Part of a small language model's weights.
Size: 12 layers, width 320, 5 heads of 64, MLP 1280 GELU, vocabulary 6785.
Architecture: LayerNorm before each block, rotary positions, biases, attention and MLP in parallel.
Training: a variant of Muon for these matrices, 1026M tokens.
Each number is 128 + 32 x the weight over its row's rms, rounded and kept within 0 to 255. Layers, rows and columns count from 0. Numbers have three digits each. The size before them is the row's rms in percent of the matrix's.

# layer 2 MLP down, 320x1280, rms 0.0183, rows 0-108, columns 128-255
093:128119144100110101143127102117149155113114148179114132123155156187133176122142105107132099137135119146055105143111137127160137112180100116154168164113120206138177061151113116096117098100121155046156116111156118132102120168115124115120102126142108081119105107200089074137069112091130159109126115142061143136039103176124135165076105129171055126147106167188163120109154112117140112109113
098:104094152138144142115114122119143141143214114131105081115119155086138156172059102204142154097145140134113166084117130131143085134073176159100126171126165104160117147046109121116063131143152130087094132069127148133174147056153101117165138117140127156152086166123138171105119092049107180180169075086070164130121110103152136138178153089121125161143119081103153116092130094142122106154135
097:135090153133161110086142141120155141099105137047180098176140101152132164168150148067123108150108170141141102139090135177105176103154066133150123168170070142135132095139118150144133146091098089135068136166096100128152152156067177099170132128109141172081133095138124177173113122089109178137141188113143171119101112125101131094129091127150155128137103068177113140191159103118073102178114
099:127164113122153123097149159084115143172158099132091138146161079186149123172119148149109150123098130129106132166159140135076169131130134108140137112136119049192117156153139130133125115125177150105124143108123085085143132138141132152124141048083172132195132059163135116188171114138156122176120091089056164078102113136119107181101145130095117108111120166124181102193124125133078140127190
100:164194079159137126153041137151054188137094159073117117135074136133092067137116076140146130103161133136106115136040109099197081099082117096079111158100127161046114115147151135131106152079140184188096115192132148137173091133146173150077131053139137205067143132169144154129116141111100105121116079177088145103101116094121140141112061212113153175076126111146178161195192081103140160166084
100:160098188088192176131114097121153083140158143170081102067126152134101175117148107097134146122162119101117124121129059115085147160096140096129106164166146114106070147182140089148123116097125133121142125123116135163099089134145101141094144132142074070136096125153115104136141111181086118120163139130105082060127104179148126181162084194151099131159114082153085114117172165149105135115107
101:157118137109162185142091089083168110068113147171173132085164066173143129166154141064108143082096167119099114130123153108119167086181126137126150147143158113128117103111113141088122149155117080047152109085139197092170118093099088117111112171124119140133125058104084147120110080066137129086122135112138144098150180152129162084151161124140172185120115143113148103140109097115178138084179
095:145143120177158155148137107166094146130122103058124077136158189130104122142136157098116141117122085132085083115101100107140139116067164160132123151114131105115139096092128100071142104146149149139125067078135138138175095131151100072099102153111168135132140095121116122124074111175167064104121089074077119061161082143134130150116136042096132096150145190139133119157141110100126159125087
096:078143160093170152140127155127101185128106158138139140164165142078162156117099128132111119063123167162118127076140105121114132134175178077152133133189116144095104097102068106131166151120085144129119150160178133123139120088148100131088142143109101081082136183106104109102090152142125170116121123112168129163160174152201142124069103140090119145089126134178146159105160104136107113122146
097:106108147106128169084093113108104137105181128141124134169135135119137099160105124107115116124075138063148179189062151142127163049120153153131123097170076125129146113130117094141089091100113154156178161089187111172134163189181081139086198171095096098055084135120107135171124088139104175106102065095162117145143193125104069158118116171115113144064119154127135111118071139185069200090145
102:118116133119141158121126072187092154184171068055088201177152128187182078145131150169087117203115096160084168121123115172154127153090164089147128153085137109160098099196141121147120179117160162127096180067104126180052154127218124062144117099161110098085139131141148120112166106104160075205156060178084153097163124103157098135158141101171177100149093158150147170107146091116151145057129
094:083064123091104106103122167090113149128185159169163096184132165126142091069141070104133126119107196184150147146136125159117111128122122141143104194071122126111147090138121117027122100206163148077135104123134161137155082118077113164124157102157137137073174145131106109086140108144083196182169098068110108178163115056136135158124134154111072156150139179140100110183096141121152120105122
098:100128090168075185133106157160133155134105110096142135088157098170152140120125100039077149122170164135132097093117143116133110123143082116107178118171175140153139093143132168181108146139119128158106141157126186136082171131146151117144093081153103136112152102096128101174115112160150128086193086161135177170148191127102142108094107145123136085128137124117168107119176104130119152135119
099:147126109120106163164135149173095163080134141118101114151110153110145097106148133121094166166118110134128111070120165118119124118154087135129166079090052093124090101141131124080102120143139023121145113154106085105145183111131109077130142136142147167157076113122115134120097103151091122188080098109166135126134129203134124114145058149103127089156124113132155083142101140123126160118092
102:113152139153089123152155179116068188074104143130130128127145132099080118125097144162158149160166227032116088144114148146117102150160053130107162110157143065172141134173134038093145183128127224123161102104166127156119086113053211156207108097155127111109103123144143153174156127149120109124083128091157132119150131128141129126151060127114152143148138131104095098161092130091132144145128
100:146086145117118145140095126093127128138056145116143097111181140117114095146088199166099155203104135127075087103134081148158111103099094120213213130144167151104127069114100112160089140145163168169111127130109101064172145114105146091144119165101179157152109155128118102116172087086109113120104083094137128122171125035176158133134088084081126156102185164110140150140107112160229078153134
098:119167117157176182085100106106181095142070132147187137128067123141174185146171112127092008102130148128162040084183164154113146136110138149154182122155158122144108122140148123067120126142142163159193117220153135207139132088144042156105155205106122096136114087110138152123108143141093150116147137130114090156117190103105127171135110166172133138123183103171084156144091110122130160101157
102:129129130091099113093161145150169127112117156065133143056084131158088142077147203136125144110137157142132148130163156110126159132123255097184122112116067089099162111165109134047146103071116090060081179184154105099177158177122099122072101142154068168156086154135145101168101158132135191086107148123117148112194108151125098099124142107141136125179123098076183136121144135138192162087124
101:093171119153118161130116083076131136157126104135121150133190121122149084107133178120031102161111111171200130150093072212177136187106092133184133122206085126133128120129136144106139158199111126113087153137099183146131167196076193147159109102147113169081153119138123117126118122114131083100124160144132178167127157066170173179177113165171105215086106130109139135097107100125181089070086
102:147104112125134105128128193152175139075118131163113096121136111096176152176096111110169141113087178131175195155132137097139148132111103071136133081162120053087093128106107134106115105126169182126094136196075109146141164145127121053162191100105104111149083100106137129159113169136116154099124160139138073125169084112115201109154112118109086151129136110136168136179114165121184158105195
095:136127157141207114114121134108119088194098164137159124104150110101190132103111114099179107060141098160126103165129132122114087143095155121148164175121146149167089122077083149162149133187131084087035087100130122124146118137143141175120137133162092153141137119151110107124142143074179086099119082155102072152146102112156147088093092141126115108152137156142139150139169093165141116114118
103:131153104129163106127095125140121174081149170132150174170112138085177092123162068121098145097133135057122092154160160066135133111143129129163118139115096143130148188137125148120132132135091125157129108154082144083173063115134114114091163095091131166107132103129124113185133123107130089157148142130079133134132136157164104117136146159046151100136150136106115159107119166080104188105117
098:149163135146154091143151110082105111139152144116116140071146188179169034097163139073096142124106153196122162131120163132138179139113102169161118151145097169124115087141095103111106123209145135118104164151109141093130174152160164101176094184141161093142135119119144088079130125121158125089090105082148126150092123159163150115114112072119120114139081089139071164067131145142171139164116
099:112148158172150090160008144118108145160103150088116107116083176140149145117145104136121161156102135109096140126107183166122172106147105183108090135112138207141162122159196166130164169131127134142160114117144141153121062120145089121087098129101121088103173151138099166132149155107086097121090168121138147159111164075126087126136128103155081098146073091094119133134093087131117113134146
095:146148153148111135132070162106143120157142130170082160097127124092127094166139191178148142124143078117135157092063135110155107126085116150145147124187120084108171181076105132113120094119178131081117112129177160147153140143171122140143157100128133113165117092131134114086124149129122087120102129139156161131107158089181168232115176143165094149140133120108151183093113080151120117186152
097:175131170127105133127144124124107094144138095113128113160101188108161156102078150126145151122121149145169154053116139181096127161140145124196149148152134161139142137137051098137162102182097156155121118135172114130157191161152139117151117187127158155113122139096114127105187100106099122135096138093164099184137137047133128113160131180159128117131109129127142116120163124174139163145137
099:127089102074141091124142134137159137067110107140058089123179075080155125123152150136095129155125162167139120127108131103113104080118172117086136115116145054140140129153127148128093079105092152171151135084101119097145160138141085154135127152188166105083140120142085092034149116134107114089141042129117108100143121138142179091183070118132143123088109151153111096136111083178114173132099
101:140121115108155167122169139153132124081094148174135147169124120125164114177101101114083142171141134115145152099125108135175165155149121171147134172157148151149169044155114156170142148101089099199091137131101107111157142143176133117140079111133120114148149080201164180133085135100146136118102093108136118165107141139121069160150139132077096128148175141113113085112112167101143240073129
099:116134153138132150140090116145098133141122092128111082122160155156090166110121098181194126170157068148162127139167161118155137207166086116195143135143103131131132131130116118126145143153151106147131101070177107123139129150186099144127116148075143081133125094140141126101049180100125108138148098130151173117143098180157119144163177110132088154143193143121129107134136110060164193148183
098:153138077101126158100140123078076139157178165138113110100112092111175100128107103130053126089168139127097129093149124082107165092164110189188131107063154184149101123117140126138077103102112119097104131107156187149189138127044121089110164102145066085124130125177124111095133098135056120112121123139109122092157143172121184114112134084047144107084104127133134131116087160099152168131146
105:113137112119096147093138163112153107122217085061151114114160135083152172090081128126125114096087093040107123174090088173132098182149136112114112118141163148162186106142074178114142099127129116087159130179151116161128129110099149096112122107127133138074116145093188100109112151142080120160101126089131117187111169063150134119121136074103155150168117124144055113159081082076128100152127
097:155206141135137196149125081094074111128187077121128144064189148185172161124128117150128139166084083134107120126156151129154172153101109153137160103163084087177155115143166158152135145124133084147158142135153124110166092137093141091135110105185144137152117139161091142155099151193094117119157101140121112131156158075101087134138182098104132086098160113134063106129115049150175163079105
100:159110123144102054138114109136164092175115106093114086133073074160207082112076160108126122087126117085123101115129080189119124148119068105066112186117140124112144116171144138131124193080204124127139132129101090133147068133119137138085136137127110139086110116138088083126084090152138089134098203087105120093157084063125166121144098161101164100136111150096121158104115123174068119135123
104:138136170181136063073132141117123066136167173121145054104172078150137156105119142109127157148092167119114135124104148169128105102138105122110115176129149102141107112139082101213124123126048193191105161064102084114122121137119100126150130133172132161167117105109133115120096113150127144105183153239148125126078111115091102140209164161101139110108152154140116177155093118142069104161102
097:117118110145169132136169098148128113147162131110121171118152104148143073117152064070112154127099124117159108170147132110052144154151087123170154116139161090126104150161105107109134139080136037135137119102197074170167118034147167030108123124098132116085144156127126135172120159084166074137143172118150120151171149147114082107077158131154112096137144125132155145106129166080149159101072
107:103167121122160171163151166152064143100140130200180133151131146104090098119112153090116104147114120142141130101119085152164089124123104173114202120096144145119089195144105057129098180131132126115133128147129158098163108094131058107197151135134144141100105127130147123158113114118133117210140139138144097115128102182144117174162071137126149092118164124150101153114132163097139204154125
098:186081173116125099138106092128146154182141088084135127086121089059132124148154039116111184171108074085134090144108131192154117130119152123146102120137140194225146096119144147158154159166140138153128116106035156186103129143140111151163143112130179121146104124070100123158108139106140098152179174129114148142129123163135144163095100137084196111153142117110114149098106136107191165180156
105:112087145133119097071095063104106091157098169057160109130110084082146165120043145114133105094175130117095162143162157146137104065160123132169037094118130106133099060097131145082147102103123148126127118129143129112136102114157110118166107115129110123155146187115180125179112112174150150111117083133155125062111160134113099165144164105135128190096113087119150120076075150122106082114124
114:131101096108117107129084135168105141127108141150121141096069144097143173131093086158163157115144158152152073146096179123041135096106131068122106115143102135119126158107158098161111100122152071168108122137091154078088111096147085126140133121133147164121120141131141109103106098130130116154128103120150077141122129213111099116121165064188110106159091105200114116169109119107119157095154
100:152105153171119115125147145076159144110109099081100138154160081120108184095102133153122193123124101120065090154093052120168114125094083143131072066163082077127168147134068124044159135120118103091118096130155124167142126108157147149104110092164110096170104181143100097141078146133121128115120103089142092139133119114128110094103174100130147090103157154165182131128158139116152122042128
103:101126095093132144054154092115172079130157123140191099110099172129066144177103153138110164105095118173131096104143120132167101172119140139143171114142168141107142154163107097121105106171190129078083176085161121102126115177112107123079134157109086128121140172080140124150129180174128184168153132159141143151136116093129098077075205167119124096111126168155149179140113174112122154171138
103:149093136160138162126101162123136068149112127165135110127113185149130090093136162129103133108102171118099156177145133159148092110140130123098146141094125129119083183147120109150116118125104157148111153138095126131129140138125162170061128068053105101169112118145134148152075072164121127085056123091074113137093190101102150152116112139135105101130104128080144125101144130135114130138175
097:114190102089172094077128109111156115151069146119097146141130143145106161178107172159166027110212107087110088115175133104137076166103157103154114092096137184134123120092094131142089097147098144110112140132138117103085125191090054101128131093144137086102053135136191139098129184139118102051127121158179123154170162099145112113073123127095121080146151078161123056142147118136071153132161
099:098047183092138112101180144137134115133163154103111091100040179152090154191110107149130121136149202151129149153161119102100128096054124109204105090124204152132081142119140095179177099211132162144187106166119112129187139140097132116136157119174143111140183148177154146118145140138151149106124140175105178140132127116124054116109128136170159126164138141137060146172129111132092083096111
097:139113151137105061124108098088086110133138109118092148130139098136151137110084126075075055122098103105130145151122102138121089179130140065128102129103089099130153105162081166110122108120108110148124125148122125145119157086109105113123103136146144134150143111087107171112105098072193119143076109092155129169136152138160175157089122116096100139151097162108097107115129121123115152063103
104:141157094123150119100099128112099072194130104114115109078139121128152146091116124119108159117095130153198181117140098112107115185149113128111178120133152186153130155094109154086049135130045107101105104112120121188099103088162200124116106121123146122138097143201148139176144122057103125099150186096097126178107117155050068159046127091164082221127113071124122108124139108097127084184168
100:118138095139201136133156104125180137137058158107149108103061095111076151167162138178126166091161159066102162167144140134178107095101091116111067157151181067143118074125131121136142115132126146052102058146101083103180184088117068119134065152119110133152148117148154163130201082184213182169170109123101147180159187198095138151202162115158182192122133155142082171112126127183128117115196
095:153131098161125100117110107147135126136076117076132103140112180152202125106139078164140130112121198139126123114126155108143142089132127130100130121149139096076112047150095148131121151111116097071169136138112171134120165078127164121150128126133208143152156151116095091080169179147149134102098148133152073138095104083107138084137090117150138180090112163103142155156144133130161109142135
101:136255149167103115206101206105050202161144119068137121145206096149150141113171117121113106130130090109159125137173193064102180107154146162187108062148150122109119105107141159132096091079137135093151146138163109107178134113160095132097169101072125164134131133109107082118121192122134111129069149087142131123113094114156127132097095157166105092131079145087178076163158102181136183144118
107:163101119098133145161122105160137134114121129178165164153138111063091104084108133091100148137121133169152166128116126130076140151153126109180195063043100117142141135108175092129174107123126085173126120151142128173128035091117114111139139131220100165086174093182155120126210138227145116122142168087106132174089127123095178165151126125107127090091092112065115128118147089135122159075139
098:106144127133190128127104130163169100099167157149133146154119137135076206132153137131125068167141091139142142117120134097136189165144129122093056158127123168054131132107114151075139159067079176143145149152132096098083165115143109119175074178119130077196142153062111146142080129174103066147184088105136074138100156104103134213113123137196145092143099090084130130099117150132125094199197
096:129104121106145117139104122126133188120125146157168127127139139152109157107069136158188025083151106095138100134111108157116092144127201184168175178177109119100122127094178081096155213134159107150178142205172163143093134109177098133097175179061142175123090123154137172123099165146116129089156065133136084118131167090135136057131137071163060113058153179171117145130115169125121102166105
104:145045119173141127145125170095082156107167101104102129102127081098096096146173108102108141123086096133171117188151168130205153119172130123179053145111114156177156166187155092126157104092096141062185131128063144159135127176117166164070129164123158187149128146153096152096102128124150111098064091132143131142175167112143139113136122145086125175136097098141121090130127129149144170104079
099:112083082181114127195125138117117165126142055078130159169128147189128065112135062118114138080103142183086146194078161110185190148078162097130087160176105094121131106131117076126090162133171159144164146170087131102097182091179149147136127126108126133125140148156127122115095164133103104179126136131159078091093090135102109097171204114156141143119069085095126077113133158130153052120136
105:150172161141107137083117131183178117140152149143066140133119105173147150178102118114148161133124148098159134122121100195199060126063121134097131086132101082148132129137129155154143213179212138134104087153133199159141126177094191153122110111161080185043122125142130116093119101137172113171056151134143131121136118182137119101087119161103103131192111156131146054063117127136135130169156
101:137144157124112123144144127105080133128146070112144140149087112102175157173123090112128140127110133125159133103215152172099088075109172146119097188113164107105095131083126131127150135127106112160071143152133158098098122131098090121184126142090076159146156097064096136080104120083066167136114130179130145134118124114106097164138205144113188144073085104097153117084133078071088143102122
101:135097140104066127135067112162058135132173110119090087082159097143156133140150177089098153195130118131126157153069095060086094131176107232153080169096080110169110165130173114085176081165125134077075106142170162078085151100093161145135106070098131101075141101115108138083119027117131142160074102115101128103133182125116133116135093138101136113123170111082135084086138132058154084149114
099:089147165167070215127156138134132119185176108196156106141127125144128110129122096141162175164116105093106082156180127123181078120099124125155202087106136105118108083106149118115137159169139126095117154140158150090204117116167074083097104109138078093123112142127141111127167210132099114165133155120124111086137158066111113072153136148118089083170130080153157151140128144101166105154078
102:106174088116137117128136188060127103179181086112091114101139162194097108134098126099119098130131120160090138171078104123125169127118124092138031115141114184138152116170130092139128086165099172170163117131125132116130103116155189131124089120168072072143081080151153135118182179116097106133103102128135168139103059112092208181124154121138127141079108103184158134094179102081100076094192
098:118081171102156086156135173097122173113150080100118172155126131157103120141133166125095136177103130085125155088171169162151114133112101113134168147139126145114136122104113108062064092152143124162169145157088211132163176124162121142160152131069129149105097142106165117137144171121144104177170047143153119121105078166176110075163137169074078119101101148114125156130122139099108076114134
101:100150148105109092168183072135114125148156169089129130187149096131129037097192131162147096153134174145116129141138140112091084186119068068096188092132187098119097180107109114206078105074093092153111134155068112172170117187175097139150129092060157157159132109099095100104139071083056151190199134173158157071149100068121108129158144122189135124136116139110119092153107143153089129105118
101:139100130118126108093111111139124116082188144101143138084118149147098227113074188074181141081122096123086224098135116126160157157151144094110102189137066173121156092121098117121142092127174120185120105122115128101120164152119129126115177186110138031110114118147183114134124126191154142149120158162120122151170127098136149123115106098122068203109163137146077158177132150140129136060165
104:132119117164145132141089098144124160137112136074157108128095130128158137158122123138132133151115140107140125144113135117091197189072152094104154110081117161108132115078125138166125153087120202131107159119100062131129142096116098150136071138101095150098126146081154121067125071137120100076105143121119159103152099117146147119088126142195150150133112147135148098163119124100120100174114
099:121080138122086141134164124171170150134190100058159139143149195099121128123100136150134151087118141141157055133175085132129098141113143105091110076145130111104066184101134134193210149128141066114162146118164188186108141165122138083110152141189177138102125128136129102151097108124086117114186131099156157098161131197088117122171147124053127121167103150168119084068123183119086121088130
095:105116074188139154119146128110161115111155042181163089115171041072177077140124143114132142109069135119122161178141088096148196159150150142068156127178102100113101141135156165161176139144074134144172101127139145101119121156104092099097103087139105131176132172143112157110145134229068118100128180119085157103149144154074078152107095091125110153158153070165079165097083093159123117095127
097:124169135128190130128088137125130178171195162177104134165141125111144137113117132117144176149086170114153128086152099115100130118129122144105110141229103121150145210144079153110149158110078157111124116133105165186082098094103160082174146091149109109109134139095092160142151104139128152152118162118142120126085131132133109131099093149090142156142108155161134137099124101137149147133127
095:139172152147173127107106104120116183145053133138107191118106105134139107138200126150103107149104141090173081208142186108076115128186091120144109097159094138141144168115088104095106088131091123099114168163101154141127121163141135165140103114110151142069141135181069101155198108151168076140156119124096131119135085093108162140094152134151145127129120093175143162114112146141090072155124
097:111116145144137131175154121126117099171158148123132136149162089119124117081092143151125178076134144172136032151133067096114108135113088128096096112198134134090201167094149234158140094106168105167103119085123151115153091145129121140107120117098141157112151093132129122123140173143186150100188096142129132132122079139074154114115144086114110112160163125124189146138103110127122092122108
098:132113098152177161142118139095117161101084134173105178098147156176127109088161117156110173160077105129117119098105111123098117092128119171096090106061126141165108058188117102110116142153106129159131192127144151121158118149153178164127107125154114145112152143110102080108157084065156102149143143090106071167111124064111130172128087123078190105140143171164145101134123109148143146165133
103:152124102156154128127112095117156148131117106110091146123107173144115090133137198151201064126124118112111102117104110115110068146110123163116067065154115157135163126134135125156098167156085179075156131123150180107155097113088074096124172088143101116114124134138147126102173085094125124138119177113134155108159144142130116150131091123141133150196118116084184151154078179143173142141168
102:107077107144160097123171154114127130103147071094141094110103115153111153131095121141127148086113138124128197095111092100088122119053130158144103149103135140129109086093135122153100147094132119099091151132146091092104157106177157134122152163144129143111160153074139120112117123151129141142145117172103123120154166063127125121140143129125146129135140162086118101167078083126185113176151
102:173196188142144097174120158123133101098098058110121155124130183147132131178116145065053171128195146116106072110140121133125130194124095163086040142103164097116131146189053125080081174127138118096152128107112072150109097119186156094143105169163094146136125105163112137199110134146182141079082139136119147114129112224059126061074187136150146149087152064127166125131134124094099176138101
096:081150085175059134136096089133170142135100197108135071054135108129138149114125119176117165194126134135149154093144112144105036153153096139094151136095115102126124106150176117094082113154131135084118108191165202168123142140073136134104095091174086148138145181078120066124144085107115118149081166135139155117136105120135063077212151148091134157144073137071145112113110162106124111144106
101:094068111120136184145121137156081099105193178135122213154146117132134055186131137141115113108124131118154216068121116112107165122143142144162180141120148056138169108134092167112126197097147108086166147092139132044135133129094150153128111130083062097151122144133133168143106120134152097092126168153136143072171090083097075194148085110169159131140104159161177115149126114150138095151133
105:139115134071157069105119144089079091100148089147153093137166141144156150094110121157116142172146159122117107133141040141091121153113170081117153165136187131131160081204128164072141064130107095098155162129145104189100146183103118104136133215180132143140104113111175123188100092098174178084113174120101103124174142156128148117128102128157084173093181109151132122166115150160160084134155
095:187163177116140169148140137133096156157054077124114140138062164126045091173124143076108119102121156091141177128119143099128117138087201141102101162099171112105117156162118127101117077121110130155082132138188175126135113072172134209174128189134070118099186170112109120113171176161063097115109092107124133099165138114159167169136129145124052197145144154106103125167167085162130164125130
099:123116171113135171127129165128161134176167123091136120138110116099125131102067145105105116114145103113094183104134100142131101091114151162167158112050028127136084142122121135082091175178142133114089157127155162116155129140125145144127147083085133128111106134125058130177173182101142084148092123116073108091110162183153107167127125108108127171168205108112049148111140115145140163133140
098:166101162152070116189081188149143142147106113146170120123145047161092193135078074125119134103148123157162142095176107130121094140103164145140132131120100168113225124092067107155115127094169107089127167085119166093126127157145122137133141111117119145158083150189146123069135159162086071100085161102127142116107119139123134134128174161163094145139131166144166219125164140044070171102138
095:130086153154089132206159160132125130073085081157110152136127165118127156178130144175162155136075124129103140105179166049154169156090146157079042082126126136122112156131149101177150139132142077108150102142124108137142109111116167124124103177156165114150081104181109157153098121101159127175089138134161127117111132127095208131085132115095139118132152122236116138153129094058139132144154
092:168176101087154160077186181132130114175151106107137125154129196153129131138110134109126148126099100166110085154134105124123109094155165063125095132084080119156112152156077076073111112073152054161099147120124152125100146099171133132073114152134136086132125132155126141122122147095120108120145156116105109145060140117137121128100140131199084143163146132081168131117102184163066163081153
094:092133099093135139132179189128132166153089146086110164131145137146127107101114132085154146132119130087129122125137108112148152154134107123121142145230165122082143123089146132139090117110053074125145162160146027151162137168121178160057119123119102117133113152157092118103139112135157174153119156166139151113108175101116152151119155161159129139135098150134134166178102110193157083076082
104:147142094127123118092097103152066179116074198141123122064117064152083138114152143117124178149151087169134102201129142143105155145114129103139095104109092129119083187180171143123126155150162125117190149135140111176136123138160134170129155092188157153125183154175066086149142129139151160163110168082115156140168132188087091103156114102162115184132152128114130131119112087071083097174131
100:148108106143180142167150195184095128139138088145122098092071088099139103136165125126163103162104124087115127155097136151153190201109146147102065082116079144128167049110097165153105120137125084123113117108111081130130110124095125172094152161174145125128101134159143208086111096178133093106163182144104108087122158072147155171129131119168174096153106104112096083145168140143207120149173
099:178147171105179143173168083123129118133145076117125125077148069144191145165103083116145153142073162136147119138126156177113107119121100164192045133114129121131104126137212117153124120099114097064125122147156139106119171116077099195119166113060077130129097137114159128172082146125129123152119121136120082121183160120101155132127142161087128098161066117113086161128129120174076126056073
099:112112161144144139148191138116170085115167112149134164124133140097128124138087137141114172034145119183073106129116099114128060190153155143126191142182162115105157146177156141156143090131118119073095083124154140111156114118075156098103122095056139140130126081102176105109136129120159145135128142104134102123172136053134130121113125181165178147103130098096133123126160096112132147114180
099:177103170150074098115082118139096097071188098097180108121114114139168118067163119140100148155133121128157133120142108099150190160115141103107111164128179133102148094151067111135133114073090140147072153170093194117117096125133113139135130140126177095158151139072161110106117130130082099161151135150114181091194115107100107139102130140148159112151159163127120175154154127146159136160075
095:104130156098136095131166146169101132067106109098113186127109117150174048195166096141075124101130146181153161135104123151123122154169111106110170067099147149165122119100136135122182153113145124083092113074092146123118151186089103104153143132170081125129131088087121116177088113128122117155147152075122130118162080152128166111122136108128188123149141163141095119120102157167111136118127
095:136111127157122168128168127137112112183070133129175078135148103142125109114124104138169133129181111127136135165138139111123090150132192123152123119147155134212147123190084112173124087078171093119087134119114157138094081162105142107118084075120105100126112190140108121085111137107076179103183061132116157109153103118127146134204109157082117134142132118101114176141137144153112095191132
102:127119163110053141136040150180101043146120129117135130107172188082130101168154064155158129156161148116083166156147111034100099075163171142216139128128155116102113099114134132066097082104136130168118170131102159140097156189158143102110164107148142088136103129074146113110126133096188161143091161089157136095157171136115165135142129118070135076157150125093143178138147115133099106091092
103:121177138123181165110111156185112117194139108114161099104114115117167080096167135136094133080126120154098107126156111144146103123087114096110177121094146097108129162133090112089123130162123109133116177126139157085122182066112081142132137070108114161158119115177110042126140152093096088145165143138124083152120103135079089093162134115096125073118131114127086176150130165159120153113165
096:083102112138105080122121136144146107124090097108059171132148134147120161130146112121129071115105123164138161127090129084111116148146186131146082077151094078090117088179153179102168077144123061129132077107093140135117095083147056118175141097127175106160099109095084157107172121094164050105124155126082054102174167105136132099142180138096098157091110116119177124084172193099122103108106
098:134125089079202214093131151039169193124142125149165105156117150134087130134148124148072071121099137114150170112162089141058183131166095101170085110100127083063118116110208149107169116107039124075134100062120109076138130125150131098137162163126141185149171135182158156152146143162096148144099076084180139131123040116075098125150132205161110103116092077100086099082107109139176184106128
096:086147074157131058145092191105149153172156160115106118142184127179158204100094114176158121148097139108114140093148103205149141109141082106136132123134149148170136100171066118115125124159125175114157133131127123144063171172157133140118198123143134095130125106124128100101163074094087140096099125132118118163159148047181193137144120147102141140108151143166122121172133123156132051099118
100:088144069084121134088103096149138100096133107192138120141120098174153118117136161156151111147116109111135113108181141172124134107155156112116116118134081143108135153123156136135157129158150156198116083158129116065110101094134158109097116081141111091128068119140139188202119172151064163105079103137145095076096116161167143179150069151113128183130099105071119153054129084074122124104120
101:088135127139134100176143107161117130125110112093140146103141153068090174152140159084081152121129170177118059127168111122113136104118108175170092138057142128139100139073136119107064099144107082133144135099135093075136109137152146120106117127095162116071200174111155147066147113163098152149086112117118079078123170150101136151131171136161099130162140125183146093095119161147163145095142
099:102138125101089098087131027091070138070134121100110148122087166140113130147106150083109128139131133123138167110176164112105144137151123146091108089114052136117106122133125070155126106151118120107130084120117172185137156113173121082114139072111124175123162071152114149125150184160172140135110114171156172125172069077075104146136113140136104132169129144122118173157125105124141094158112
103:227097210168154110101106136128118117142082130120092117117123107112195143128121137091148124175144094132140113127052109155135155079122105068170042164134109155169124116107114093120103170146116138105075135149114160061167121146132072120085091095131069128191112125112148106098089131083070065192139125132127092169095105085141062068126109134147161120159178118129115080121175136102084097121105
107:123143122150109092124103136166098193111077091088081139127093184119135057109149098141117106107103077110113135172076167088114142124128125146123077064168110153084077116107169182147104161175137091108150105092198123154099091120169119111105095132126094128147119090075134137180093123133084062184122090050141190182121177126148143152147153125065158133117094085105116151091155168086207127131121
101:165086123108126103137078174124128138150173148146107131178144199072095156193150148169107143157158178159115103155132153096149134091116210049102117142067193116129191187114105181152170138168126161178118145105056135131102143065161175094126108082098151127081120158203169180120090121131116120112108119055155091116163082116144132131144164083142121150129134105136135185121188113183162054151158
100:171181114164104098146135113122041097118121088139139129113149133125077106100085129140074154120138098160127140116175115162158092136133135138118182097117119190111108174169083210083187108139123146164149084101116156146149142142140124122115140129104157153136161116147135143150120158125162101064155113175102135091107115151174118151131136059116167101148136075126075112093149139149124127115154
105:156146145110145161188107135120209160149142092214103124183165090121113134140093143164141096189153163091103125111162113130108125170111108087140098174101120136137160170135085119084147083104166135149131119132086155154093146106086149109140098134123107099120124150119109175090176181158121104174088116144122105133142101155122090132145075153162169115162112129161071101106153123107161077147112
099:081125055150147147108105097105077147086108110129117116079167132158172133082026087141118034046127071083103118060106117083141125172107152135128110139107083183103096117160165134157158131149171182180059134106110107090122156138160064086154115151171112098107064164166128130115095087074080119105184140173105148104082122144113119112127131086114104101170116095109108116121087132130124125150020
102:154126158108084126096185154134143082175152113126083111104109106147059164147159079152100091135123167208129199133114136177156135168098132145121151149106130069145119110129054118141118147189126116127112094131120168114098108139178154095096164161157084090167110120153072154118127156129110074073130163122141083135103056075108069155117134107161131097145154167097053093149123072149124146045139
103:140122109133161163138119152182101137156086110187181184139184092137164108155171138163130143096105057139148079049110130143096111114128118104143032126152123079119132212171121157123160118088129121171113151112128100114043105122074092151161100155086125168154124110077127100090113138116115128148126143138095155159142117134107140130135098128214084096137152128165107132127162110173105136114083
098:145105199091089103074108191073210144100119152161098108128109154142178101118114133062146147098116084109132182168121145161118157121155130135161129141096116139119145173168152130144140180105143138184114181189157180128077126121096134187099182106168166127114152111161188157146095166132116179139095104063119124120103195104136141164163096155131099115125137154089102134148140124073113110138144
101:132102160173181177143149092175123043120126093190178124125143157184102114144140118105193123146212118131129132104109131067153094174141146135138175119089103095144146081186110129123186160075123176121110163203190127104160074177173137129158126064126134153132092075117119132151129072156103069108102113173077176080103156150123175126151112109134151155171193153175136114117096124173132156159152
099:137098109085160133101130068128073098082139161166106130137097181148103121134179083151120152140126045152210103121140137150158115124140123093114198143072126172097132144072101157103125156104203097151112147137141153095144137100110119122140152112095155158140174167120178198063174092169091095101162127152151074100086134156073138134071164142084123140199091132109117120143082145183077171068149
101:112096110075120092103117122083100110094147131136157076114150150114121157162084109125130131165113091098150120141135148135117139163141141092106161205102131101170124084109144107174159111153102121123117168094162106142100179097132123137141111173112104143083131142081127148096123111160118103119133169161144188095117127139109157116139073152163123143078127119161147124130114164096101137122188
100:123130104107198129098176115131236144129134142211158093146075101086138169135211168167120126111065121080123108109148162105145130074151121122127159124097121153117144119086193122144123170170116136118160111149077092116139139090082086106169091071129128169119153099084065181148156132045161121077146139123091149135120131243150177045092103099136121157138140127101140105133118228097115208126113